Part of a small language model's weights.
Architecture: rotary positions, no biases in attention or MLP, shifted keys, normalized values.
Each number is 128 + 24 x the weight over its row's rms, rounded and kept within 0 to 255. Layers, rows and columns count from 0. The size above them is the row's rms in percent of the matrix's.

# layer 11 MLP down, 64x256, rms 0.0411, rows 0-24, columns 0-127
size [ 92 101  94 101 105  99 102  97 100 104 100  97  99 102  97 100 106  92  98 102  92 100  95 107 103]
[[158 152 144 100 103 175 101 123  98 112 111  99 122 184 178 137  95 140 116  88 120 132 111 140 120 149 153 161  75 126 125 169 128 157  76 142  78 141 103 147 153 129 114 132 154 116 111 120 143 145 125 104 120 128 124 134 108 107 124 112 107 111 140 108 114 151 121 125  87 164 147  99 131  90 139  86 110 131 130 177 108 116 113 123 188 117 110 100 108 114 118 129 105  76 174 107 169 155 124 128  80 110 100 161 118 105  73 109 124 146 100 115 111 161 154 129  80 167 168 126 157 139 130  91 109 150 128 160]
 [142 153 149 129 160 156 122 125 177 136  99 122 158 102 158 151 129 118 148 178 159 117  88 111 137 148 124 132 160 110  68 182 152 130 141 147 129  83 134 134 125 124 133 108 137 153 140 143 109 105 108 140  99 146 132  98 126  76 106 162 164  93  93 120 131 143 136 129 125 126 120 126 129 104  87 126 137 117 121 140 125 156  81 119 120 144 115 155 156 124 113 100  73 117 134 103 152 133 103 119  97 103 105 136 121 140  80 114  85 123 104 159 140 143 158 133  99 123 124 117 161 115 131 120 157 116 133 133]
 [134 120 117 133 107 149 115 123 147 126 155 113 111 104  87 161 114 163 137  95 160 122 166 137 105 157 130 151 130 124  57 114 110 126  76 117 121 127 137  93 117 134  94 111 110 137 161 110 131 145 111 128 123  98 144 145 131 155 136 129  80 141 107 153  61 130 111 102 104  59 139 162 191 148 117 107 152 104 174  88 145 108 114 122 129 104 158 139 163 119  71 110 107 141 112 120 120 153 149 132 158 153 138 154 121 162 146 116 174 143 153 130 122 117 154 129 132 122 108 136  67 101  71 154 128 119 145 132]
 [102 128 162 113 155 142 130 140 129 119 132 103  81 116 113 166  95 106 122 117 165 148 153 133  99 111 117 135 124  98 117 123 122 135 148 127 118 126 133 136 137 133 116  88 154 138 178 133  99 147 106 172 129 130 174 112 159  93 179 123 107 129 173 134 161 118 112 127  95 100 143 130 117 151  95 163 141  80 127 139 118 123 124 134 118 118 148 125 120 121 115  62 137 133 104 144 114 123 110 107 127 103 142 114  89 114 117 182 121 135 161 118 102 168 118 175  90 156  97 135 105 108 107 130 122 143 110 103]
 [142 118 155 115 101 151 132 117 132 127 144 134 143 124 152 131 107 103 166 106  97 144  88 102 192 166 157 117 122 135 136 106 112 131 124  93 154 137 146 112  92 126 116 153 157 137 165 116 135 135 115 125 163 124 155  86 143 113 128 118 122 126 189 168 112 141 145 111 144 135 153 121 131 127 143 129 124 102  65 132  91 160 148 132  74 161 117 110 133 123 127 173 143  94 143 121 171 117 150 157  84 158 110 137 114 156 157 121 122 129  98 144 145 101 127 133 121 124 125 110 167 126 157 121 132 100 135  85]
 [123 128 137 113 122 100  73 137  91 137 111 143 116 120  43 108 144 129  99  93 149  93 152 133 111 120 139 154 144 135 115  86 117 143 163  86 120 102 197  90 110 167 159 129 124  96 145 141  90 146 147 117 137 163 104 151 154 118 138 117 107 132  77 137 117 132 155 148 115 117 130 115 131 158  89 109 112 135 135  94 173 140 106 140 150 120 107 103 102 138 180 113 144 154 135 103 109 157 156 140 165 122 158 114 132 149 117 123 123 185 153 135 147 115 135 146 128  72 129  90 118 193  74 152 147 165 126 129]
 [163 120 176 138 101  98 114 109 122 149 127 102 121 133 130 165  99 121 110 182 105  79 102 140 138 125 127 154 109 155 102 107 150 141 115 130 159  79 170 113  95 110  72 128 109 142 158 152  74 115  96  53 158 115 125 163 148 145 104 127 145 131 131 170 146 119 110  94 141 162 105 133 134  94  84 162 138 151 108 154 110 117 149 104 107 129 112 138 152 151 114 134 140 145 152 189 176 131 142  98 127 133 108 100 120 136 133 153 126 168 126 138 124 130 167 109 101 135 115 151 101 122 108  98 143  83  95 159]
 [169 109 137 115 151 168 140 125 185 112 118 148 129 133 158 104 127 165 178 121 164 123 160 127 139 130  90 119 140 101 126 138 153 121 129 130 103 115 140 128  92 162 108 125 177  94 123 161 157 112 116 129 161 147  92 149 154 148 152 177 195 156  94 140 121 103 171 127 115 140 113 136 123 171 148 124 172 121 161 145 124 151 118 138 130 138  91 154 119 112 118  82  91 125 149 136 121 128 166 128 122 130 126 131 134 159 123 156 152 143 139 109 116 102 102 155 134 106 129 139 125 118 110 121 163 124 116 133]
 [147 144 176 151 118 125 171 175 108 101  94 138 146  96  89 147 144 139 149 138 106 176  98 142 102 164 168 138 152  89 133 101 160 126 147 138  73 137 126 143  71 161 132 114 173 130 148 152 116 149 124 125 114 153 109 149 100 129  98 147 177 130 196 176 125 133 101 122 110 145 142 121 131 133 150  97 123 125 164  96 141 138  91  87 110 171 125 149 138 151 118 125  70 125  98 174 118 140 115 131 140 125  77 173 164 107 146 142 134 125 173 131 122 129 148 128 123 158 126 129 122 136  98 130 130  96 115 138]
 [143 155  70 124 165 144 158  94 146 125 124 169 126 119  88 171 118 143  87 147 127 129 197 137 159  88 145 179 117 121 108 124 136 110 108 137 126 169 132 129 112  98 158 110 112 125 153 150 127 124  90 136 127 149 149 157 147 137 172 121 138 126 164 173  68 102  81 125 126  92 112 129 134 124 138 103  86 125 131 137 122 123 145 127 139 110 144 152 102 148 113 126 130 144 135 116 113 147 159 130 140 116  74 161 152 141 158 124 130 110 167 102 117 113 169 174 152 117 122 132 122  84 105 138 131 183 148  97]
 [ 72 172 161 130 122  95 149 124 132 120 122 125  80 131 142 126 160  96  97 126 114 112 100  88  77 117 108 134 142 113 135 137 103 102 141 149 144 120 139 147 125 149 114 106 170  92 154 130 112 133  93 122  94 111 126 174 133 148 108 136 116 155 107 117 161 136 184 114  79 118 115 123 109 165 161 111 108 111 135 151 143 115 169  92 107  57 110 111 128 117  98 123 132 104 128  84 111 150 109 100  97 120  69 162 118 117 112 159 156 101 131 118 139 175 148 105 150 136 123 196 136 135 156 116 128 105 143 107]
 [143 119  94 180 117  99 176 154 134 161 106 151  78 135  78 133 136 122 128 115 111  76  94 142 130  66 125 160 111 193  72  82 148 110 160 192  94 110 134 152 142 127  77 121 111 126 147 102 127  84 161  99 125 156 147 141 154 116 141 140 106 158 122  92 142 141 139 128 133 102 118 132 138 125  51 101 153 126 126 156 103 117  98 124 117 141 106 159 126 151 141 101 149 141 122 155 143 111 169 129 157 139 108 128 103 130 114 135 111 106 139 128 119 136 136 135  92 121  94 162 156 132 128 150 184 138 175  98]
 [143 104 143 103 121 113 110 128 135 123 132 100 112 133 148 137 143 121  93 138 104 155 129 133 127 170 112 150 165 120  98 132 122  93 114 102  95 112 134 137 146 122 132 106 130  85 101 113 151 107 131 132 146 108  86  96  91  72 128 133  83 140 153 104 141 135 169 145  98 110 123 112 135  95 119 118 124 109 170 121 137 133 139 134  83  91 132 132 114 147  76 110 149 141  92 123 114 132 156  43 124 134 134 157 140 113 105 119 122  92 153 114 165 117 116 128 114 114  99 115 110  94 116 137 117 112 108 133]
 [158 109 129  97 122 107  80 148  93 120 166 116 129  98 122  81 116 139 126 106 145  98 160 143 135 140 152  70 139 145 109 124 102 106 144 125 127 135 147  99 135 118 116 140 107 170 157 124 116 125 163 138 149 142  83 107 129 120  82 129 117 119 124 109 146 128 179 132 128 142 126 140 116 133 139 138 125 149 108 128 136  90 144 142 137  90 121 129 105  97 133 149 112 162 105 127 145 122 120 110 127 108 151  75 157 110 147 119 104 141 133 126 128 100 115  97 109 144 112 124 122 132 112 171 174  96 107 128]
 [154  80 113 110 115 100  92 110 161 136 125 109 102 158 135 145 140 130 139 124 140 169 111 130 132 131 106 129 131 132 107 147 133 152 128 164 122 110 120 133 111 100 109 129 147  77 118 177 169 132  87 124 147 135 184 133 146 108  76 109 136 112 125 164 125 126 155 145 124 151 157 110 102 125 103 147 139 114 129 164 121 102 128  94 138 117 107 160 143 133 115 114 111 138 118 148  90 102 148 148  96 128 159 142 121 127 142 159 128 103 114 165 114 130  99 126 125 109  49 105 128 155 130 111 126  72 128 152]
 [143 109 201 144 112 117 136  96 136  91 124 106 144  93 130 144 106 152 118 153 138 127 147  94 144 147 128 125 114 145 108  85 166 128 121 108 133 130 139 117  96 142 116 147 127 122 116 121 113 126 129 133  82 122 152  73 136 123 148  99 143 131 145 105 116 168 142 100  94 146 107 103 131 100 142  78 126 148 107  93  65 131 111 103 131 133 112 110 118 116 129 142 151 128 125 156 136 142 131 118 164 105  94 119  84 120 123 110 143  93  93 129 119 148 141 105 133 127 122 112 154 138 174 123 169 126 129 125]
 [130 147 144 140 132 110 135 125 145 119 149  78 149 112 120  71 121 156 150 148 102 118 113 108 126 128 105 122 117 159 120 131 145  73  94 109 106 168 100 130 162 149 179 158 155  89 137 101 142 119 118 123 109 136 122 122 192 185 136 139 155 133 124 173 119 157 137 110 136 121 100 193 135 103  87 139 122 165 125 136 103 141  97 120 126 151 125 142 115 108 149  95 152 142 125 124 144  98 120 141 152 154 144 166 108 161 164 162 118 135 154 116 157 108 149 110  96 183 124 123 108 173 156 128 107 172  98 140]
 [122 133 141 122 157 133 123 146 137 117 121 127  97 110 122 123  84 143 159 118 158 133 115 109 114 116  72 146 126 118 161 136  91 137 136 150 116 144 158 127 143 120 146 137 139 117 173 138 105 153 153 100 142 164 130 132 109 108 122 143 109 144 133 140 114 122 172 144 180  93 120 121 108 194 152 145 150 124 129  97 129 115 146 136 114 136 130 123 109 161 159 130 145 142 101 111 129 117 156 116 140 182 128 121 146 153 103 101 143 150 138 135 128 114 129 112 140 116 139 120 146 127 114 166 117  80 131 133]
 [101 108 129 109 144 114 102 140 112 125 126 126 151 132 116 115  79 122 159 116  78 144  93 104 110 147 143 170 119 135 140 125 154 110 119 116 112 125  96 150 116 136 110 136 125 151 139 132  94 165 139 132 124  90 166 149  43 123 137 104 136 130 121 111  92  84 135 130 135 106 120 105 145 153 103 166 131  99 116 123  81 129 133 136 109 148 145  98 148 150 104 128 166 123  77 121 142 187 132  84 153 148 129 123 144 120 127 112 116 165 139 113 136 127 150 115 123 156 135  85 137 137  87  77  86 128 141 100]
 [ 95 111 157  93 154 135 114 149 104 105 109 178 142 151 125  94 121 149 146  97 132 139 129 101  95 112 124 158 157 112 104 119 119  96 121 154 184 161  95 136 121 121 125  91 107 146 124 112 141 118 105  95 139 149 160  87 129 104 113 168 122 156 120 132  92 131 169 120 135 131 111 145  97 140 144 185 137 175  96  93 140 117 148 153 171 152 106 133 120 108 129 122 143  77 143 102 165 147 166 107 148 137 141 141 103 152 111 143 106 100 121 152 139 100 120 137 170 114 164 124 111 125 126 130  97 147 157 116]
 [117 123 132 142 168  97 142 135 138  98 145 118 110 153 114 106 175 114 152 138  85 133  90 106 112 134 114 116 124 145 147 134 109 149 111 129 108 114 143 149 117 145 117 127  97 113 100 120 137 102 127 157 156 135 129 115 133  91 137  87 125 141  77  82 128 129 185 161 129 142 107 127 162 139 119 110 157 120  95 182 143  95 127  95  85 160 160 165 148 139  80 110 141 149 124 109 105 126 166 141 140 141 113 126 136 149 164  99 151 131 165  92 170 138 169 154 168 138  96 128 133 132 157 144  85 192 104 139]
 [111 155 177  93  95 112 147 119 135 124 129 127 130 113 140 126 152 156 135 111 108 184 146 123 126 147 128 170 147 101 133 108  96  93 143 147 149  97 128 126 152 121 124 140 131  86 103 167 172 178 140  83 100 125 121 142 178 162 162 143 161 152 158 111 140 140 132 147  89 118 119 118 168 115 127 132 122 130 110 134 138 136 135 142 132 129 120 157 104 152 127  87 141 129 131 123 131  80 124 108 142 141 173 118 137 144 136 127 159 123  99 159 126 170 142 138 122 118 132 106 182 146 109 130 116 100 157 176]
 [154 120 142 146 123 136  92 108 167 124 156 146 129 117 132 155 154 102  97 130 122 122 127 165 136 162 134 158 130  94 128 125 123 163 121 125 116 137 112 152 133 128  99 153 170 126 142 116 131 157 143 196 141 106 110 147 172 161 159 151 111 149 131 110 119  80 140 124 130 124 127 127 136 143 126 110 110 108  89 127 139 119 139 131 106 128 145 106 134 117 160 129 113 102 175 143 161 146 105 131 133 137 129 187 141 184 138 149 162 154 121 142 116 145 133 139 143 115 177 164 141 170 127 155 126 126 113 108]
 [117  86 134 131  89 114 132 114 113 120 132 142 151  94 111 182 148 138 136  91 101 115  97 126 109 134  64 149 132 131 136 137  92  87 136 131 106  87 106 141 131 126 141 149 158 120 141 141  62 108  75  90 129 114 134 135 118 144 177 125 137 142 128 163 160  92 119 101 116 114 121 137 139  73 101 103 104 131 119 149 108 117 136  91 150 153 101 162 110 155 155 130 134 160 135 126 116  56 118 124 145 156 137 111  96 136 176 122 149  94 114 117 114 135 122 163 114 128 118  99 156 151 106  74 145 149 127 110]
 [117 118 106 143 167 116 118 152 105  98 122  75 108 116 146 136 145 147 139 156  98 122 105 145 108 108 117 137  90 138 135 116  94 121 141  83 125 154 108 125 133 132 103 150 177 121  85 166 145 134  84 155 143 157 114 143 104 148 157 127 151 165 113 114 173 137 124 120 128 126 114 107 104 139 120 138 119 142  90 151 128 135 101 128 119  94 108  94 113 108  87 107 161 189 145 106 108 134 101 112 160 130 112 141 140 112 130 107 117 135 123 148 138  83 163 131 147 131 122 110 148 183 133 155 154 130 170 141]]